{
  "num_hidden_layers": 9,
  "hidden_size": 160,
  "num_attention_heads": 5,
  "num_key_value_heads": 5,
  "head_dim": 32,
  "intermediate_size": 320,
  "vocab_size": 2048,
  "hidden_act": "tanh_gelu",
  "norm": "layernorm",
  "norm_place": "pre",
  "norm_eps": 1e-05,
  "positions": "learned",
  "qk_norm": false,
  "attn_scale": 0.177,
  "bias": "all",
  "tie_word_embeddings": true,
  "parallel_block": false,
  "init": "trunc",
  "init_std_qkv": 0.0395,
  "init_std_o": 0.00932,
  "init_std_up": 0.0395,
  "init_std_down": 0.00932,
  "optimizer": "muon_variant",
  "learning_rate": 0.00244,
  "beta1": 0.9,
  "weight_decay": 0.14,
  "lr_head": 0.00622,
  "max_grad_norm": 1.0,
  "warmup_steps": 200,
  "schedule": "wsd",
  "decay_fraction": 0.773,
  "decay_shape": "linear",
  "final_lr_fraction": 0.0,
  "batch_tokens": [16384, 32768, 65536],
  "max_seq_len": 256,
  "doc_mask": true,
  "train_tokens": 113300000,
  "max_steps": 3290,
  "dataset": "wikipedia_en"
}
Each number is 128 + 24 x the weight over its row's rms, rounded and kept within 0 to 255. Layers, rows and columns count from 0. Numbers have three digits each. The size before them is the row's rms in percent of the matrix's.

# layer 6 MLP down (transposed), 320x160, rms 0.0739, rows 83-100, columns 80-159
108:119100115118120095147126129108115109124113159109115106121156147108149100147134145127115115151109183091165131149135113114153122120162113137153129085130112155085093160090144167149108115074100116140099094127126124124120117143120144111144144110
103:172080118132175139151125122132082177119128126142117142132162159146124133128124142100134108113089126073147163118100158145060121114178111131132099143153144156114142147140143147123139120069155103138125123101123141126154129121114123141125117124
096:173120128161134144140173089155132087135104155142152104147106123071120086138108179104098143145152117132155143108139131110117125142122132132139109088097094166113110128135104156152161128146115118130103114123091181126160124089119126127120170114
103:101114138127106125173136142129130162128143150140107125124115163101088139078125179103133136142148129156116140111105116124142092154137114166125124137114080138123153175128105115177132151142176129166143086136075162159106099112162137115105140110
105:117131139095116109100113112148124141101128136114118101130106136116133170150164104106137099111095090118104123119144180128152151132129136095168139140113108136138090094112157145126118125148106146105146147112129108139097155163099138131106130095
099:160143142183154108123129128139105143156157147172137125121117144157139103136124141106152099158105097119109095083124122147172139136106120120086148151094080131108163168129142127156113145171143131175178111139126122096131134118097147099115129132
106:116106106090146130124172150188170140128152165117151150133141146097150095125142097114120118111111140098141141156084175094068129154118121110137113114139147142078140118115124110125128126160168139202133123130123146140084088121151140135121120121
106:183132125131128139112167103102139144129110107171149113110101142108132142109123119132104092136143106113129151071126185148110177062140148152125116141156095179125133145175131090118140155112122158166165108139144129129128102147156120133134100104
094:115119109140160140137119084125117128160106084129116095134142095152143125070132121135165125106109136159105125147104099111099100181145141168121146135121151133115141117179146150104138116169084090127129179155104136174145093136144117121120104105
100:121107084129099128102130097142135139163148152068100117090081162132109165114156121159167116117154130107134167117155134134144154144110148194155164124138146134059155108109144158122088123113137128167123122102144146133098151131140143108133102129
092:112142149117127106102127145132127112103126154133120092127113133146127141145128138111139091088086136118148107148097128132088156155192115127126108185124185116149125139113150124127121118132165122103134116077131150084118156092125174077126116149
093:177150098103135101128127149095153104166118122168125150145127103094127100135160105125108077125150120084130085125132180158106172121150133163112144185102129088167081139144156117136136154130138139152117134159149165103171115127091139132143105106
103:135119129122159109122128097128109116122176176116113139129168113124116137153108132102152123078203118123109154121137118128141130106134120127110143170107133140081157136142112075119111135124154123118120160136103150090155136123161156089168154162
098:131148121119172124145116147137172100153175133118120127134125180128133142091124178101114154090132113113124106120138108120156091188104161105119124098105144123137136171106159127129085126142124094154111110143095124161136116112103138085131119139
104:180167133069144110120122162099116132145101136138130103136098156150111161140106110172117141102113153096150116138133172126160127163139150101079126127108099137122108147145128119080116133124119073166125136134111140113110093132141140133092127144
095:120169132100063096107103121109138154091122159118130116146109146098145144121105113120154117113109149095177128134119113151130122123106158128115109091119136145133119152071133167169187127158108077078153156103121154124134131121125127109136139129
116:107151115123152112097140122126080130113143144135124167134148151135152127198143122177199090148129121120179097133158108113106137145120145134140145134147173151090106091098116109135089167106126142119123108056125134135093122122138132116117156134
099:131138111131144122085145143118108105136122132166130168114157125141155125121147118146111143145109111099164138113103115115118154120106132139096086139097095097145126108100119127120141146182113115081122161195149159125151122133141163127148143135
# layer 6 MLP up, 320x160, rms 0.0764, rows 84-100, columns 80-159
098:102124142145142128149100122119126142112128145098098158145116138136106101114117180172129149160122136116092104135098119109164152144139139147134141100137145113148159149128159192165064139137162100123119143106145119076122135142154113107117090130
110:123119115131116157104127172146131108145127146125142082126143154102146135120131139134126154095169105148091147079116151136102126107081144132143124095139149098128113140094129080192114087080139132163198134123143126104131114104118081166091141124
112:142073116157092134115128127124175141131164100110122148115152127121142156105129116114145118134080113134123164155189092131115159116126106118164098088119132137098141122137161105121102125104154109168098117118072114136096131098139142149159115152
110:104157128115109162078101143123118152142107073110139119148167167116155093118102122110076152111130143113118126151142113108107110106092084131136135148080093124143157072106136124142158133117133078148118126146130162143152130095116115168105079113
101:140144142113099111147109137163157115152096105137180130107154118145118133146159131126096116116151115143110125152132173103129122124090174134111125103140170078138122106115143128118142122116135083134114100142141155145098125138138123160152132116
103:133168120099077145131135121061137123104134085098157136156117153149133118130151073120158168136135137135145096140141106131130130145097147119074158148152145072163127137156160141126159139136106110053154134140162114099142117169131099136112122107
103:115101150143083103099119122193119159137133112184128129122119161136108120136141119117128174132100151118139120163128098141133104124119156160138099130126145166132103122188075145157151134113132114110169108115143141105124134102095119126095148071
096:109137121175136162146141148089136122137153134146149128128151125154146152127130091128128169114093149142137114163150103121120148108126113184132145142141110129143114161202099103126123110137123123088140082112114104133110111140167140123127100134
097:100102129161103140159153115109163133122114089144095121114092178129132087142100148116141093123142127117147140123131130115126108153114187121087097104154145156140139116118139127151146096166114099094139126155135128120113110117099099136124139144
098:159120143133148143120145140137117119109134123147132134151167162150143114126137066121092091139112116159123106120119158104136152083141131143114103139129161107126160099126118144121164128103069136143112128146140152102118116101123114108041119124
096:139142137161120117132110138118174136109119145102122155161155123080122121139142137107096091139096135134170114168121134153150130136117129093150142149154103136161150083103128155137111137094116118149169152147101087157142123104114107150169116128
105:094105125148111145140083155170130136106136110121140119125166144139142119144130092147105144090119127111125117112080096135162110100128091165107103084141159134141095133070138164143132129114129120132099123169090124097146091153138122115089135147
097:121126115132128120139122130170145161169054115128137082112122086127131118168158124083132159150165128136116144141147169130110119118122099137119146156149131104121097124101100132131179151142104131144149115111117194097084151129146124127139118131
106:122138127126129123143093143122102182141165126108129125137151110127132130156153128136164124163137113158152147170127136103149147124132119145103146121122141156098148112108161069120169096067082136072109138103130124115127121093109089153178120112
105:152085138131147131139080141150087132110150113169127144131149143152169163117153102128170121133140047103140050158105175145150142124102161171138120094112128113121133111163122084152132137119162140151150162122067122133134136135107171170159135110
102:121081142135156126103141129127157102130116112159112126123136116135100129150141151112138148108125088128152109153171109112155156135078116130136122125115102150127152122129124163135165124167149120097150113119109131137125143117100134133119098135
094:151104103115168113102111130131102137132122074133111119156118134094118175119145148146097154109131142146163150108104097121096120100115167122112133094129124136186098140162103140121110100120106119137148179116126136132173138117123143171099142079